config = dict(
    hidden_size=768,
    norm_eps=1e-06,
    attn_scale=0.125,
    init_std_o=0.0,
    init_std_up=0.024,
    optimizer='soap_variant',
    schedule='wsd',
    decay_shape='linear',
)
Each number is 50 + 12 x the weight over its row's rms, rounded and kept within 0 to 99. Layers, rows and columns count from 0. The size before them is the row's rms in percent of the matrix's.

# layer 4 attention output (transposed), 768x768, rms 0.068, rows 592-604,655-668,719-732, columns 128-255
089:39 40 37 35 41 39 51 56 64 34 65 49 51 58 54 70 34 82 58 41 40 39 64 71 24 35 57 35 57 42 53 45 43 40 39 71 53 52 46 54 72 42 51 21 56 64 56 38 51 39 46 54 38 51 56 59 34 48 43 38 47 52 52 64 41 56 41 49 58 42 57 34 53 37 39 49 53 59 44 56 42 56 50 37 46 59 37 57 63 40 41 41 50 45 52 60 37 43 74 57 55 56 47 42 51 55 26 59 54 52 43 53 40 58 53 50 66 48 56 87 55 58 44 45 47 60 41 50
085:42 51 55 78 57 59 40 64 61 33 42 46 28 48 79 62 40 47 41 52 36 56 40 60 83 45 55 55 53 50 60 54 43 47 55 33 52 41 62 59 52 38 62 45 40 49 36 48 51 60 54 53 51 63 34 63 42 31 55 68 66 49 48 49 38 61 65 50 43 33 60 50 53 42 71 49 34 72 36 49 26 47 44 46 41 68 33 47 63 48 56 57 49 44 48 63 55 50 55 66 43 40 56 46 33 57 62 32 44 64 30 53 34 70 43 54 56 37 60 47 40 60 62 54 24 34 60 49
083:39 31 43 40 41 71 61 46 54 25 57 63 53 36 34 73 53 60 54 60 32 18 49 44 36 45 58 38 29 50 41 30 34 64 73 54 85 28 59 50 40 68 43 41 57 61 57 54 41 51 53 33 46 60 40 48 69 47 65 35 26 49 55 46 54 58 34 83 46 59 60 53 35 25 46 49 63 49 68 21 43 46 57 45 45 55 50 65 48 46 49 58 53 53 51 57 54 79 56 50 51 47 61 48 57 56 34 51 57 71 43 53 51 47 48 38 56 59 56 48 59 49 62 40 57 37 49 51
084:47 31 34 55 59 42 64 43 49 48 50 54 62 48 69 47 13 50 66 44 62 47 52 49 57 59 52 40 68 60 67 62 44 68 46 53 54 42 44 64 38 63 38 51 73 48 47 69 34 32 67 06 55 65 65 52 60 57 59 51 49 44 43 48 53 62 45 53 42 53 52 59 73 42 35 57 52 30 62 26 59 50 41 53 57 55 43 58 42 38 72 54 69 67 57 35 59 68 51 26 51 61 65 55 60 42 44 50 55 73 46 44 53 48 52 54 55 57 52 35 49 59 53 45 49 49 36 62
090:46 48 44 66 69 44 48 34 62 49 47 49 46 76 68 43 52 34 42 50 41 33 40 74 49 60 55 51 53 39 44 56 52 50 58 65 62 49 46 59 35 56 50 63 48 46 43 41 43 70 64 38 58 49 42 58 77 42 33 57 52 52 37 55 40 43 68 50 40 38 40 52 60 48 54 57 20 41 53 68 43 64 38 53 41 61 63 37 63 59 28 63 48 42 50 64 59 57 42 54 44 44 38 66 40 51 59 54 72 39 36 52 44 64 52 51 47 61 75 49 47 57 48 09 46 45 44 34
087:65 54 17 53 54 55 69 42 54 34 40 64 38 43 53 36 42 57 41 53 37 35 59 45 60 57 54 58 55 36 47 41 24 47 43 51 56 52 71 51 36 55 49 57 58 54 48 67 30 53 57 33 61 49 55 41 55 49 60 36 54 42 33 44 48 53 62 46 55 69 58 60 58 23 70 48 43 53 64 49 50 65 41 57 85 54 44 57 44 44 52 70 58 61 48 54 47 22 66 50 55 53 47 50 69 51 49 48 36 51 50 37 34 76 44 45 22 31 53 68 41 45 51 48 53 48 59 57
086:57 40 39 53 48 60 41 42 61 42 37 70 63 36 42 89 47 42 43 53 45 39 54 35 56 53 40 76 49 35 62 40 39 48 41 24 57 51 59 51 58 45 46 35 49 56 42 45 27 63 53 69 40 43 49 57 61 65 57 30 38 54 40 38 58 42 41 36 44 65 41 73 47 46 59 22 40 60 53 62 63 54 26 41 53 42 70 49 47 57 50 57 49 43 36 57 42 48 29 47 68 47 47 39 41 36 47 45 54 39 60 54 53 54 52 55 47 71 46 64 41 45 43 61 45 35 60 53
084:62 41 40 44 32 35 32 32 50 31 51 54 38 30 50 59 72 64 51 55 46 44 30 65 46 41 44 50 50 27 36 18 36 49 48 31 61 48 35 58 59 56 26 48 49 56 42 39 44 41 63 68 44 52 32 37 46 58 42 61 37 58 47 45 67 65 27 60 65 46 66 55 49 55 53 63 53 32 49 47 42 57 65 56 72 28 58 49 60 44 47 53 36 58 42 51 24 75 47 64 74 60 40 51 55 60 43 45 58 57 57 53 46 31 43 44 59 48 47 32 47 54 32 67 68 46 62 35
082:49 77 48 52 61 54 43 49 49 34 35 27 53 57 78 55 58 51 57 60 28 53 59 58 51 66 32 40 56 15 52 53 54 50 26 59 56 54 43 68 51 67 52 43 73 54 47 58 67 54 69 57 64 56 60 50 48 52 50 52 41 60 24 42 60 54 61 65 58 63 59 31 47 52 48 66 51 41 59 42 76 47 45 59 59 28 23 51 54 58 54 77 48 53 55 34 67 41 61 52 34 27 50 54 44 61 28 53 53 59 48 38 48 42 54 51 48 57 44 59 47 21 68 52 67 39 46 59
084:34 57 62 59 77 36 66 49 54 34 57 72 29 44 65 33 51 62 50 46 42 54 47 54 67 61 35 43 61 50 71 58 70 32 56 46 32 75 37 53 39 49 46 61 53 41 40 56 58 53 37 61 37 58 74 56 41 66 41 46 55 40 75 57 56 47 62 20 29 30 40 64 48 54 40 50 46 45 31 52 30 75 63 51 48 40 49 49 34 50 48 31 74 54 37 55 62 46 42 49 49 62 67 48 52 61 68 54 38 41 53 59 64 60 63 46 57 40 56 22 48 51 38 63 59 56 62 61
091:54 66 48 40 31 42 52 56 38 40 43 41 53 66 44 58 48 64 62 63 56 43 45 48 53 24 55 68 44 44 31 69 44 49 43 51 60 53 30 55 64 54 72 49 34 52 34 53 60 57 53 71 54 17 61 45 72 42 49 59 67 46 83 41 64 59 73 65 67 64 35 66 40 55 62 52 53 61 45 48 60 30 54 47 63 59 52 35 64 59 52 74 51 41 30 53 44 46 46 52 23 40 68 45 37 46 39 55 44 44 95 44 46 58 57 43 32 55 45 62 52 32 29 64 68 60 53 54
081:49 56 65 53 57 48 53 56 39 68 46 23 49 40 64 19 53 56 39 76 35 53 62 41 49 43 58 61 43 63 56 43 29 48 79 52 23 30 68 49 50 55 51 58 52 61 43 45 47 68 16 25 51 47 17 39 46 67 42 47 47 53 55 26 67 49 41 42 55 53 50 74 41 66 47 38 79 53 54 39 42 54 31 38 44 45 49 53 56 44 53 63 43 58 63 65 57 72 42 57 61 45 70 50 27 63 56 34 55 71 52 71 63 57 59 60 53 50 69 51 39 57 62 49 71 27 59 51
091:50 40 51 44 64 56 47 42 51 56 37 46 51 46 50 43 49 76 48 57 37 48 57 32 64 63 60 29 32 44 37 63 45 48 48 51 36 82 36 56 70 40 41 48 33 42 31 42 57 39 44 92 66 39 44 50 57 66 38 40 62 20 48 29 54 65 55 52 46 63 60 46 39 59 43 45 55 46 54 21 45 64 58 44 38 43 48 50 78 59 70 60 48 48 55 51 33 68 40 59 53 53 60 46 41 44 43 38 45 56 41 42 20 57 54 63 51 56 53 50 53 59 64 20 38 51 34 48
103:48 44 56 50 55 65 71 41 57 54 58 63 58 37 60 32 62 46 68 41 58 33 53 54 55 46 44 52 40 54 48 37 64 48 59 42 60 43 61 67 56 52 40 37 63 65 48 62 57 39 32 32 50 41 41 61 32 41 40 62 65 36 49 40 50 33 40 60 62 55 53 59 53 70 43 19 42 37 51 54 41 49 10 34 29 32 42 58 57 33 46 24 44 39 47 67 51 54 63 48 46 52 39 67 49 76 46 63 41 52 43 42 44 56 52 62 42 39 66 26 45 45 64 35 40 61 39 15
103:32 68 58 49 46 60 81 56 47 63 33 56 45 59 59 46 60 51 39 34 43 48 55 82 41 49 31 41 64 68 66 39 51 32 44 08 55 43 47 56 37 55 55 46 56 48 54 69 51 51 39 62 57 68 42 76 56 31 55 62 49 46 49 64 48 43 46 49 34 54 59 66 45 56 51 61 49 67 53 46 69 68 58 64 35 39 76 49 60 56 53 47 34 30 45 44 47 50 48 53 31 70 54 55 55 42 39 61 35 56 70 54 54 61 55 55 53 58 46 49 70 46 50 41 54 54 65 83
109:31 64 60 46 46 62 69 40 43 38 44 52 52 33 42 39 22 47 56 45 49 32 43 33 51 28 57 33 49 21 43 32 50 36 32 39 54 51 59 47 67 41 47 49 42 68 77 65 61 57 42 43 47 51 52 55 39 40 54 42 50 48 39 53 46 68 58 59 50 33 28 33 66 35 49 65 59 47 38 46 43 50 48 70 38 47 41 40 38 35 51 52 60 72 63 53 58 50 52 60 37 39 40 72 38 43 56 37 44 40 50 45 56 40 53 58 39 48 49 58 39 59 42 48 37 61 47 49
109:35 38 62 45 46 78 51 50 49 35 26 30 35 33 65 41 30 46 38 55 34 34 47 67 67 66 59 55 54 44 42 65 54 65 48 52 39 38 59 76 69 39 51 73 72 44 48 35 77 46 67 17 43 51 47 39 61 65 34 57 34 39 47 62 58 45 48 55 38 65 46 58 49 48 40 54 40 75 29 69 41 60 59 25 38 57 53 60 43 70 40 47 76 33 49 49 53 56 42 46 40 39 41 42 61 64 50 33 45 39 32 57 62 45 45 66 27 70 43 46 56 53 21 47 54 46 49 48
110:45 39 46 73 51 69 59 45 42 50 29 53 54 69 78 70 53 33 60 57 52 43 67 34 58 47 50 54 50 60 54 65 59 33 48 65 30 34 68 52 47 66 62 44 49 55 72 44 39 49 58 59 45 59 31 55 59 55 57 57 47 69 40 67 44 56 51 38 50 43 65 43 37 69 62 51 54 36 44 58 52 54 52 48 28 59 40 46 64 79 56 61 43 43 52 52 37 67 43 68 47 43 52 63 79 53 58 22 53 35 39 67 44 52 44 47 81 64 56 31 57 26 57 40 45 49 60 44
100:48 54 36 41 24 38 55 50 40 40 55 73 60 44 44 51 64 49 36 48 47 38 68 46 60 69 44 72 44 55 54 68 57 50 53 61 28 63 58 60 60 40 41 45 63 46 63 44 58 46 55 57 61 26 77 33 51 54 51 39 49 39 59 58 33 62 41 37 40 43 45 20 32 45 45 37 49 39 30 31 31 60 39 58 49 33 39 57 47 53 68 61 68 50 61 76 46 47 49 52 53 44 54 51 49 47 70 66 38 41 33 41 45 57 35 41 55 41 43 48 62 53 47 42 42 55 36 54
106:51 47 67 48 52 65 66 51 77 48 71 49 41 61 28 45 67 58 42 38 49 40 23 43 66 71 38 65 40 42 53 57 50 41 44 74 52 54 51 45 45 43 27 56 54 38 54 58 57 48 28 49 54 41 49 57 51 64 53 53 57 54 36 56 73 34 34 51 60 63 23 47 57 55 40 27 59 47 53 28 55 48 40 46 45 65 58 50 47 61 22 61 39 54 26 36 48 39 51 73 59 64 35 46 41 72 50 68 53 57 37 55 45 57 26 39 63 59 36 55 57 34 63 50 53 27 56 31
109:60 53 74 66 61 38 42 49 34 53 52 45 57 53 65 35 70 50 40 34 42 64 47 68 29 55 43 58 37 52 63 26 49 61 62 51 67 40 20 53 40 44 62 35 38 42 47 38 57 54 58 32 57 47 54 38 62 56 40 42 56 64 51 31 45 45 48 54 74 56 71 36 50 48 78 35 67 63 24 49 47 64 60 67 62 46 79 51 33 57 29 53 42 59 40 58 63 41 66 24 33 43 46 71 61 44 82 48 54 37 40 36 40 44 27 43 45 47 49 43 58 30 53 21 31 43 60 32
106:47 44 63 45 67 45 57 37 41 36 49 15 57 48 48 60 42 40 35 37 46 36 53 47 39 31 60 44 39 48 40 44 74 41 55 45 65 47 49 63 62 47 53 50 49 47 61 79 38 53 60 43 49 48 88 42 53 42 50 56 34 70 21 61 25 46 48 46 47 52 71 52 56 47 36 32 21 43 55 45 33 58 34 43 71 66 45 52 39 53 44 51 62 41 53 40 33 68 46 46 38 33 41 62 41 52 59 30 45 48 48 36 65 45 55 44 43 43 19 45 56 58 34 33 51 54 54 52
109:37 48 28 57 49 55 33 55 35 50 51 60 36 43 66 45 49 49 54 49 53 51 55 44 55 42 48 46 56 51 55 29 63 39 52 74 52 44 64 43 46 40 43 58 71 43 38 30 62 37 66 55 28 29 72 72 62 59 36 70 45 36 59 57 47 66 38 64 45 45 72 50 49 53 43 35 39 27 43 46 61 39 52 17 52 56 56 40 32 56 35 41 50 32 49 68 50 44 49 46 53 66 70 51 66 30 34 37 57 49 52 42 53 59 56 57 64 57 62 27 38 61 44 56 63 48 48 37
108:70 64 63 43 47 64 32 22 33 51 63 29 56 66 55 44 31 46 45 63 58 41 29 37 53 56 46 53 51 42 49 60 53 37 50 58 29 51 55 44 52 45 22 69 51 39 54 48 27 43 38 35 14 59 36 58 59 46 52 52 28 51 51 48 68 51 33 34 46 66 55 48 44 60 50 45 51 43 68 43 34 58 41 57 53 55 60 36 72 59 28 51 43 56 43 37 28 49 53 85 34 51 43 48 45 58 48 57 45 50 54 34 63 37 51 52 57 62 39 37 51 50 43 68 39 55 63 41
100:46 42 51 61 27 46 61 61 71 24 49 38 62 52 42 45 55 59 50 39 45 50 29 51 60 42 40 51 53 75 63 18 73 60 35 54 55 67 57 36 45 45 59 67 60 61 46 37 62 23 71 67 40 47 38 71 57 30 60 40 53 65 50 56 28 23 34 42 58 53 33 58 50 13 45 46 42 48 30 66 12 43 60 47 44 51 59 38 37 60 60 47 34 39 51 34 37 53 31 47 84 36 60 63 19 44 48 54 38 57 46 56 62 35 39 44 53 48 34 48 37 61 38 56 51 49 50 71
111:73 48 20 65 49 53 45 52 72 53 54 50 58 58 49 57 69 61 28 46 60 46 32 57 52 79 15 79 40 48 70 38 58 36 72 47 63 61 35 65 61 58 59 52 57 59 52 48 44 48 49 52 56 56 50 44 39 45 58 46 58 58 23 36 56 61 55 44 52 34 61 47 43 54 38 45 38 46 40 49 57 63 53 55 50 12 77 63 52 39 46 36 78 56 59 33 59 38 27 47 56 66 68 49 55 38 44 59 43 38 49 42 69 51 38 40 50 36 53 46 46 58 60 57 40 69 55 52
100:67 40 63 78 37 57 64 36 63 69 58 42 50 30 40 57 53 44 80 56 21 50 40 59 33 48 44 57 59 45 45 54 69 40 47 41 75 51 38 35 36 58 44 58 48 47 42 32 51 51 59 36 31 42 23 72 48 60 46 28 64 35 45 67 61 42 43 57 62 41 46 43 34 63 57 40 59 58 49 53 50 36 47 54 54 63 53 47 53 73 33 32 48 39 46 45 51 71 55 49 66 44 53 69 86 57 60 65 69 42 29 67 59 46 62 35 35 57 73 71 52 47 61 36 43 60 59 54
089:49 59 47 36 39 59 30 71 67 68 55 28 49 45 64 52 59 56 57 33 59 37 47 55 47 48 55 68 50 85 45 22 47 43 39 53 65 45 54 37 51 50 46 68 35 54 53 50 36 61 32 36 60 68 43 43 43 56 36 28 63 73 44 42 60 70 44 58 36 29 46 56 47 51 33 51 45 68 58 55 62 49 62 57 40 57 52 33 46 77 58 40 52 54 45 43 58 52 32 56 56 50 42 38 46 42 67 68 32 51 55 61 29 72 40 38 48 55 71 75 53 57 55 37 63 41 71 61
093:54 33 65 62 50 50 38 46 50 59 41 47 59 58 60 40 46 53 37 58 48 39 33 36 52 40 58 58 64 60 44 70 61 47 47 54 36 44 58 65 53 56 42 55 52 33 55 58 52 67 69 43 49 34 65 53 79 29 48 52 57 58 51 53 51 46 46 47 74 39 47 62 49 43 57 49 53 69 43 39 35 61 67 56 43 46 48 50 55 54 36 52 44 50 37 50 66 50 37 52 85 58 36 48 57 64 30 72 56 35 33 49 46 56 70 40 66 43 59 52 37 25 32 58 45 26 37 35
093:66 54 59 50 52 30 44 43 37 76 63 49 47 69 29 58 67 21 54 45 45 42 40 46 47 68 49 52 39 15 58 63 44 56 54 52 38 43 31 52 50 41 41 41 51 46 40 52 43 50 51 51 72 52 66 35 52 37 52 46 56 52 69 43 50 53 58 46 30 51 33 65 64 70 56 50 39 52 50 46 42 50 61 48 53 57 59 39 34 57 54 36 48 70 47 46 22 47 52 43 48 56 80 33 51 56 52 68 26 40 66 69 31 50 48 43 43 62 72 54 54 48 36 36 56 60 50 51
094:52 85 43 56 56 54 45 56 47 19 54 58 50 42 60 57 58 52 48 42 70 75 40 47 61 44 48 52 46 40 50 57 51 31 57 52 55 57 60 33 38 57 58 54 50 39 46 26 43 31 43 67 56 53 53 45 45 52 47 51 39 38 41 46 56 51 38 71 65 40 64 46 57 41 24 39 63 33 47 54 59 50 46 52 66 39 31 43 53 52 76 39 63 57 37 55 48 52 44 53 44 59 46 49 40 34 56 57 35 47 56 55 58 55 57 39 60 36 76 63 41 67 28 38 44 77 63 54
094:56 71 68 40 53 34 52 43 59 63 52 42 28 80 71 32 47 59 53 81 28 58 42 36 39 57 60 37 56 47 62 55 46 61 40 65 47 71 37 58 46 58 68 45 43 36 50 27 74 41 35 66 53 44 50 47 48 43 24 22 42 45 52 60 68 60 61 56 56 54 51 45 65 59 58 33 69 52 53 81 59 45 42 49 45 63 61 41 42 32 28 45 41 40 46 50 43 43 61 41 43 37 46 46 51 46 57 58 54 45 71 45 24 65 52 63 49 53 30 45 45 73 45 68 64 59 29 39
088:48 40 62 43 55 51 48 65 44 29 63 52 54 51 78 57 38 66 54 27 57 44 48 63 36 37 61 30 67 24 56 42 38 37 42 63 39 52 51 54 69 57 50 70 54 64 51 31 53 52 55 48 55 60 55 57 40 53 47 54 45 39 37 62 51 46 57 46 48 54 67 57 52 63 76 52 47 55 56 39 54 62 45 48 71 44 39 48 70 73 55 50 44 53 48 22 46 54 51 36 51 50 45 25 42 47 56 35 55 51 76 47 62 44 34 68 60 51 64 55 54 36 25 67 69 47 72 50
094:73 53 45 41 57 50 52 71 50 43 41 59 54 35 65 70 47 26 37 54 50 30 51 51 37 52 50 61 31 56 57 47 50 56 39 45 45 42 60 65 48 41 70 69 33 80 21 50 37 41 35 63 55 47 52 66 49 57 52 43 63 64 64 48 45 49 49 24 37 40 71 45 59 58 72 42 35 59 53 52 42 35 54 70 46 69 46 52 61 61 43 23 46 71 46 37 49 34 49 33 46 47 36 62 51 60 50 62 69 31 50 59 64 45 49 78 49 72 49 46 39 45 70 44 51 33 26 45
098:40 76 46 75 54 66 30 45 53 59 38 39 67 43 32 57 44 54 53 62 28 24 57 35 48 25 49 35 50 41 39 66 49 45 51 54 59 60 51 58 61 40 60 57 58 45 49 60 50 68 48 50 56 39 42 54 47 52 47 65 50 56 61 64 48 45 43 65 72 31 52 55 45 51 42 44 35 69 60 49 59 63 28 18 52 48 63 48 18 59 60 34 35 48 61 29 42 46 62 66 49 39 64 37 45 50 28 68 53 61 55 63 55 48 81 50 61 48 57 60 49 54 60 51 50 40 49 37
096:48 41 47 52 52 68 53 70 55 31 38 64 75 68 58 53 50 39 58 37 47 60 61 57 50 74 36 59 49 55 79 66 57 62 69 53 45 61 72 51 57 43 61 64 37 46 49 54 72 56 47 31 48 52 40 48 51 34 74 59 58 39 53 17 41 50 39 48 49 28 46 53 48 50 38 70 69 43 66 78 49 41 60 55 46 57 28 45 39 58 50 64 41 35 41 72 66 45 30 60 68 44 42 67 37 27 44 62 46 26 44 46 43 67 57 79 59 59 52 53 52 52 54 52 60 71 57 47
094:38 47 57 72 53 56 45 32 46 23 66 64 64 53 28 78 60 49 53 56 55 58 54 58 56 38 55 33 33 55 48 54 45 68 49 35 10 42 61 54 55 55 59 58 38 44 76 59 54 51 43 59 54 47 46 49 78 47 40 37 59 51 51 38 58 47 20 62 51 32 47 58 32 60 73 49 40 56 70 65 46 56 54 70 38 42 50 49 47 35 56 29 36 59 44 71 33 36 30 57 54 59 47 54 57 42 51 47 55 66 55 61 56 76 56 66 29 52 63 50 59 51 27 33 64 61 24 65
095:43 45 53 40 51 63 57 46 52 65 42 64 32 52 42 63 35 60 46 36 51 41 45 39 65 63 45 56 54 53 39 30 66 56 38 46 53 55 63 31 70 57 54 52 42 63 43 61 57 20 58 68 56 47 53 57 66 46 61 69 82 49 67 71 61 53 63 55 41 42 46 58 61 47 57 42 57 45 57 52 51 58 61 52 41 50 25 43 45 63 58 37 36 43 43 59 54 42 61 26 65 61 50 59 37 57 79 31 43 39 33 48 52 48 29 48 50 46 47 36 50 76 46 23 52 27 62 49
090:70 54 63 54 58 45 49 45 67 62 37 52 64 62 26 61 58 54 38 46 56 57 69 41 51 43 26 47 43 58 55 59 29 49 62 39 63 47 52 58 09 42 36 33 58 58 47 61 51 55 30 55 61 51 38 46 68 75 38 71 42 57 59 81 43 44 34 34 47 44 56 45 83 59 44 53 43 32 58 39 41 54 40 56 51 51 66 58 59 60 40 45 56 49 54 55 58 75 55 46 39 51 76 42 42 47 59 29 61 41 48 87 41 47 41 59 37 54 45 64 40 56 62 40 39 50 42 44
096:38 34 46 40 57 56 37 55 55 32 36 48 54 57 63 56 44 45 44 55 35 21 67 42 42 30 44 39 70 55 44 78 54 51 32 47 51 52 42 57 42 37 53 54 51 65 46 59 59 35 39 64 44 55 73 74 47 49 35 62 56 45 64 55 34 57 45 43 37 63 57 35 72 43 51 64 37 42 66 47 51 49 28 53 49 52 51 43 35 45 66 28 40 55 37 57 47 52 63 41 45 68 55 36 56 52 42 55 54 46 42 52 55 39 40 73 61 55 46 63 39 55 49 27 59 73 42 42
093:43 39 64 49 37 50 48 57 37 33 48 85 37 48 55 38 45 24 43 56 57 74 55 37 63 46 29 81 43 31 51 44 42 70 54 46 39 45 53 35 33 42 56 39 43 40 70 47 49 35 52 34 63 42 77 41 51 63 34 35 40 66 49 61 41 31 69 60 62 57 56 27 78 35 48 44 52 62 63 52 51 48 46 45 51 38 53 56 64 49 38 48 45 51 59 50 60 17 38 40 62 61 43 27 46 43 46 44 28 48 69 58 39 49 44 12 64 31 37 51 48 30 50 48 39 62 45 55
# layer 4 attention value, 256x768, rms 0.0761, rows 208-221, columns 128-255
094:43 82 48 55 66 63 32 46 47 29 54 50 47 65 43 48 42 38 59 32 64 46 49 63 34 78 39 78 59 59 48 36 52 60 50 51 42 78 56 57 47 49 25 36 35 56 46 53 52 69 56 75 69 45 38 53 31 79 38 56 65 71 46 55 52 54 49 48 37 67 47 48 53 40 61 47 45 53 42 54 67 46 48 60 50 57 60 53 50 14 38 32 48 41 55 55 42 45 66 76 56 38 66 62 46 46 66 43 28 56 43 16 32 36 46 36 60 41 21 37 52 58 66 66 62 58 50 48
092:71 54 52 62 54 52 43 43 51 51 56 60 55 45 44 61 33 49 74 60 62 34 43 47 48 45 40 51 40 45 53 43 64 39 58 60 55 51 66 51 56 49 65 41 47 48 43 48 59 67 39 64 45 55 32 50 54 52 72 52 38 54 19 75 35 44 64 37 47 43 72 44 70 46 55 58 46 37 35 45 56 64 74 43 47 51 50 68 62 71 44 41 19 47 66 60 57 51 51 63 47 64 38 62 24 49 37 53 48 63 48 39 41 57 54 62 45 62 72 49 52 38 50 52 54 18 46 56
092:38 41 55 57 50 26 64 35 55 61 54 47 67 48 37 42 64 60 48 61 44 46 60 34 62 39 55 38 57 81 40 43 23 38 29 34 42 65 47 37 54 62 53 29 40 39 51 61 59 45 55 41 52 30 60 43 59 51 55 43 41 48 59 34 42 39 38 48 48 44 47 80 31 44 49 32 29 47 62 61 70 50 50 38 60 59 58 69 53 35 38 64 33 41 53 33 45 56 58 58 55 50 49 30 89 41 65 40 62 46 34 35 61 43 33 50 54 47 58 63 44 42 76 37 35 49 40 73
091:57 49 61 26 41 35 55 53 39 41 47 69 63 62 66 57 43 43 39 30 60 61 51 77 40 47 43 37 37 57 49 41 52 49 57 28 35 40 55 65 54 64 60 45 32 58 51 73 73 69 59 46 65 39 53 56 52 66 41 62 57 63 48 37 37 41 74 55 49 65 62 46 52 62 37 57 54 38 72 45 52 27 37 53 30 52 56 46 54 67 62 58 53 48 34 43 46 79 58 26 42 50 52 36 56 68 50 52 54 48 56 63 59 51 52 24 44 56 56 49 47 54 28 57 36 53 30 54
092:73 45 57 75 63 37 35 48 71 59 32 53 66 67 44 49 55 52 61 52 58 39 29 63 50 48 58 49 54 45 36 53 40 51 56 36 45 47 58 36 49 48 63 47 44 56 46 49 41 54 52 50 45 60 46 67 40 62 55 57 48 53 48 62 34 52 50 40 60 55 61 28 55 47 52 54 71 64 25 60 32 39 61 59 42 45 57 53 68 59 41 64 36 48 68 42 55 55 34 78 40 37 34 57 39 53 70 61 37 43 56 42 58 37 56 54 47 66 56 63 58 46 45 46 42 42 42 56
096:35 51 56 62 53 42 61 34 59 49 60 60 54 65 55 47 50 44 52 58 20 45 42 55 49 50 41 64 47 18 55 57 63 54 61 42 57 24 30 71 62 55 47 47 58 46 48 36 43 49 59 52 54 69 38 51 58 38 45 51 34 48 49 52 62 40 40 47 43 30 51 59 71 47 51 55 68 39 34 49 37 48 36 47 35 39 28 29 26 49 42 54 53 54 64 39 45 44 33 41 48 39 59 57 55 60 54 65 37 66 43 45 25 53 54 68 44 49 70 67 38 56 88 46 60 45 55 46
094:50 55 50 40 57 61 65 56 56 67 31 60 62 55 66 61 51 53 47 43 58 44 56 35 56 44 44 42 51 51 41 49 51 48 40 30 79 60 64 48 63 54 61 58 58 39 51 73 52 30 51 44 40 54 52 43 47 41 43 56 56 57 46 47 42 58 71 56 32 64 67 51 50 56 39 23 35 42 78 56 53 39 60 55 53 38 37 41 42 38 36 65 35 50 44 47 39 52 48 52 38 39 46 30 38 54 68 53 47 50 63 39 65 30 43 63 40 54 44 57 42 41 46 70 45 35 85 33
089:64 52 54 55 43 57 42 54 67 65 74 63 40 50 48 52 49 56 56 61 57 73 43 43 49 55 58 37 46 63 57 33 40 38 71 56 37 44 48 37 47 49 60 28 45 58 42 23 34 50 38 59 70 45 39 39 51 67 65 61 43 42 32 31 64 55 28 67 85 59 46 39 50 49 44 42 27 56 64 48 49 84 49 51 42 35 57 54 45 44 34 55 36 65 60 49 34 45 55 40 44 67 49 45 67 50 70 41 43 73 26 53 65 22 45 53 66 39 54 34 63 58 63 61 49 30 60 63
091:59 57 41 36 52 56 45 47 48 54 48 42 68 45 35 42 43 57 72 42 43 65 35 32 37 34 51 63 74 47 38 58 55 58 54 49 55 51 48 52 69 61 55 36 41 47 58 68 52 38 34 54 41 50 64 43 40 43 61 51 57 32 33 58 55 52 51 38 52 45 57 34 52 40 58 77 64 61 39 56 64 32 32 48 72 57 68 41 35 50 58 68 64 47 65 28 75 69 54 35 32 54 45 51 48 74 61 52 60 34 48 51 69 31 61 32 52 58 55 67 39 46 60 59 54 53 52 38
088:42 47 51 39 46 21 37 67 43 20 58 53 47 58 66 21 46 35 62 50 42 41 57 53 53 53 43 42 53 49 67 45 40 63 54 46 40 46 46 58 55 50 34 48 59 42 45 58 62 63 57 69 58 44 39 43 28 72 60 25 42 38 39 40 36 58 35 45 49 59 60 42 57 60 36 42 42 35 43 44 42 80 39 42 51 39 43 41 52 43 44 57 67 51 52 43 46 36 72 31 44 55 64 42 40 28 46 65 38 35 50 66 34 32 62 61 37 63 56 52 39 32 53 71 12 46 58 60
093:48 64 64 61 45 52 69 50 54 44 66 34 56 54 50 44 51 49 47 44 20 66 44 62 37 43 69 56 40 50 55 63 67 40 58 52 36 43 44 31 59 45 61 59 26 25 35 69 52 56 25 55 50 36 34 36 36 55 49 63 47 50 51 53 37 72 52 61 49 60 21 60 49 42 70 57 60 65 70 59 53 43 59 23 60 52 71 48 53 68 57 40 43 41 48 45 53 50 55 52 47 52 27 55 55 51 59 56 39 72 47 29 54 56 60 43 75 60 46 54 76 48 59 41 38 60 54 51
091:46 51 69 33 20 51 50 54 38 53 29 39 47 49 30 35 45 62 43 67 43 45 69 65 53 44 55 50 55 43 45 43 42 64 83 76 42 60 56 57 44 62 56 55 52 48 50 27 61 59 42 62 33 29 31 35 39 57 45 44 42 43 46 47 30 48 55 40 52 49 45 44 40 40 70 56 37 72 51 54 47 63 79 56 66 66 51 57 31 58 40 34 62 54 46 47 39 22 40 73 39 47 49 53 31 53 44 40 46 32 52 41 45 50 36 57 44 60 58 28 55 70 53 65 36 30 65 50
097:61 32 21 51 44 56 53 48 28 60 41 46 47 57 36 63 37 70 44 45 44 55 50 56 48 53 49 62 31 56 54 46 45 54 45 57 74 58 54 69 37 63 55 45 46 32 39 67 56 38 59 48 72 47 39 43 38 45 51 44 37 32 42 48 61 58 50 38 42 61 52 51 29 61 46 52 33 48 62 28 42 77 45 39 42 68 45 60 63 25 56 33 64 42 47 53 68 39 70 43 53 46 62 64 45 42 33 25 65 58 60 36 47 47 69 56 18 39 40 63 46 76 40 59 46 57 56 38
089:29 46 63 57 38 42 52 65 27 59 66 48 45 34 42 40 35 46 47 51 31 53 64 56 42 63 36 41 43 91 52 63 78 52 62 27 59 80 48 23 37 35 52 59 47 74 70 58 59 57 51 49 62 37 33 75 49 42 37 65 42 58 60 46 35 60 60 34 35 58 43 64 49 55 51 47 54 38 55 52 66 60 43 54 42 60 61 45 45 41 33 48 60 84 41 30 53 50 60 39 66 36 44 41 49 66 43 51 58 44 55 42 51 36 45 62 55 44 44 40 66 61 28 50 56 74 22 59